Each number is 128 + 32 x the weight over its row's rms, rounded and kept within 0 to 255. Layers, rows and columns count from 0. Numbers have three digits each. The size before them is the row's rms in percent of the matrix's.

# up: layer 3 MLP up, 192x96, rms 0.31, rows 30-39, columns 0-95
# down: layer 3 MLP down (transposed), 192x96, rms 0.184, rows 30-38, columns 0-95
# gate: layer 3 MLP gate, 192x96, rms 0.288, rows 31-39, columns 0-95
up30 095:108113188107081209091091149133150146119187150110139146089097105131171155111116181137112209097082148131116122119046150102098175137093146109147085105129105125148165168147118088160067132173129140085149138105160176095129162107067137112167155109095135084120114147152128071140122140082142086110
down30 096:184136134171118131213131127164132140156083110144141129162109114174137162125166131150044084088106081128151082167189097141146154142143160139135142137104165079190111124111121128086192179156086147140135099131155080150127085133143171099120083095090139173137088130147058101097140091128141171137
gate31 098:114142063190163140163161173146136169159145152054157141137172138100201138129116137136117149119103140068170141086096099137173138107157090109136081163134113078127122100169090136134204073111146130146113136097175179112086136112118135149190094108073119109108128088129201128118138114116085161156
up31 099:119114141184121162157149118059069128118097135079134095104120032139152138137173127141137116172118128115122101123104141108115077142147105156090157118106158160201083135114098119157203140168158161116150097090156156105166162069164096095120081146178148083116130112107100126057166178126129139155
down31 098:119173116154154166131155082173146084218169095118117126116127190108138076152075162141093173142095128129141148075110175124165102135162137089130160091150184125092165135188125160159063055096123175090111151185105122077157072151131137124129151105141104122132122156156126136163119103102120130093
gate32 095:151143127103093063116114099102114103102141133113131112062079110130119135142089101137146186120153139074117104175155189090091187117139103115125087113080134095163114099084134096122101113153109215106125151131160118134143095152239106065145152183155129059148135141140097116151102126138143163107
up32 105:098121057149119114122119115171105110071115185156130137092138125118097075194143183098131156122115086118102119128130181148103076141101145104088179097162062201135128103126152092026133152174105124068159108132145099194072123137130121169151138160152131123136128083120161129122110136102112145113
down32 098:151119083181164153159135120149155076081155126105165127154147168135155088094039098190108120129068121114090139164148106133127092185160109136127126142101189184106156059112086152140105129126116219098087127109094119117163146135102145139120169122118064121114141086132130101156154191104143122098
gate33 091:085185178129139125120103133087077147158086146134135132114156099118159182150101099094191128134099105126140180144131079113086075139077118112107135088199133201123140140113086131146112036084133099081106157135080104119107132144097136136117092199173103132154132170124085105082141113125097170128
up33 096:179098154170076113177094101204158092132144165109157130115057070118150083131138094069133112140167155106187081118118105169130100172144169137106096100100071099143168140147126152151152126173110119154127110069122141103138094083161166145120143094113116099185115171116122119154121098163163058148
down33 097:123100150115096158123082171137120083174136076213087097182129129077148154140110143138147087119142128096123131089106137131101143142112038148119091152147133205190111156109155175109197163150106163174116069098129164147135113137098121063124111131135084113077085129177100127130114148111149130153
gate34 098:089108095125160111218111155121114074114088134144103110169088146178064135152135093163102140170116077101099056088091115140119160118130147096117168132113213138118113128167071108096137095139137093164142108084106181162181098121143125116136157064105102126120174132117095148082125160117126103176
up34 109:141124093141151118076121144098084146147115179095106206182107112107142130144108150180150118114147089111121138184174132179106141116099163078070114125112094122063111137165141142137154130099184107113093073073158104124167067085164088133087058094104114142162152122148064120112089156134120117093
down34 111:114141080132174102138098135111095122123112126089078108178124141140158151116152099056157140144114168077137139118142128192060099161168181147116110114183107146114122095076117148129135181114164135123105092107114142159133149083119164112082188131169117098128124135143204150229153173134160179149
gate35 107:130141119195187082112149063082122126112101168062134198162114098153134143108139126124099114137076114094134120107146127100091122135136124107185180144170142160188086129116208115094094177160097094143182097099118134113116116067110174122075151146129129169163091125095127143081172086129131129105
up35 098:168092128129175165164140135141121122156113136126144101104120192118128105100129131087115157106164104228121117171131162113191071164107153150126107115071124138151137128137173056130095135157146122133128109106122088121142132065101119144129131037136140046102116097182150119111139107225123101122
down35 097:100126156139144148145060094114058141157097124101145153107080100164224068158118119150194132133155157063124110123155142071115130103117077146114127157117135161186146171115061140137139098120094166117099108119108118131088122199119101144118093142173152105126082147125115178175123077097102141159
gate36 085:113139132174070185109061097101208120106141110097110142133113155082078095155168159095102105111147134127165107116106122115161167107181111145159094113147153099133103088129200154167092080105100157124175140099130128102094165092096157112079108068106104147137154098147114173132111085145202150085
up36 086:168130214146125141176139123152097216131061154084136137097080137160096095121221124130100084141113123135132096136116126145111193162105156172160138193119086094153118155152114130103094167166147092118093170132136163128139135143125113142091090130151088161141150166097149117141072135138104147058
down36 091:126143164155134174134170088114196147185168115136101066139146123159116104109096161098123161156137115104175112144185159169143109162120194117181162158139118202143128139121071109094152122071094152080158111126110144150126111090106077191175095170154128171113072151119102100118123116124081130177
gate37 098:196100107155153117126075115144132136167108143197128097173119167122076091162103041177151114110170093097122151155159130096153149150133163095042088118102080104127102086099098146115136130161141158153106116123137110122088153179090169100182134126140091135138162158108138054110187127154161134131
up37 094:141189094125151129175103114140102160192140158141129147117084184156170123134143119158044094126144113142171144151160178120150156101151157193198140097167106142123141197110156174158145165106167127132173118104095178161122112151150084134131122150154114133141143101096153169173197169084082104122
down37 098:139197125099149069139141118133190129130121119131113189084183218129211111091108096126098102125111112128134139163121085137183101125109164114120186071158136072118119119042131144122129123069120139114123142133154156103156165092157106077122117160139142169139134098147157136130105070123065132149
gate38 099:164134118100099145144131164110098144142095132088112126098072110064119048114162117071118093134132185149124124149160098073098102076140148083149148155094134139113140167108118141125141103097132089159148195145110104100150143141139093094111072150156090144128150102136063174099144026119136057164
up38 098:103126130104191118148137198118072129134086153072137120100111067094106077112087097106097116178100123110082078137178124103116108114195158132145100110128161078136113146156127110115119153109135152167138113141132108093145134136102114190040162147196106136194140174147134100121183102181100111146
down38 097:117083089101126157128135069187177133133170169136095122170113136156190159139095105165128067137121121091078105128122074164128131127120069100116128142132135145222197068149151173115114150181076134134108051183134157086133099154127105121180087161092107121119116112161108113121141124123135133127
gate39 102:081110103117144104050096075118125136109106152138166135101067170166123117128172116090159135158176098126126123151189174136096113119175212143165160080172101109154141109165116095128121108107107064156078119173115160147120102172180156118189094137069083138136173141123093138135148164137123101106
up39 093:092093095131120181178093149052111074111202213087154123113140151122079097119144135107116139122166117129165105129161057113179147156105131126130179121127117100132198082133096158131131143115110105092175109119154115167105152148115140169112169122162095141141190134131095157104148129150186086186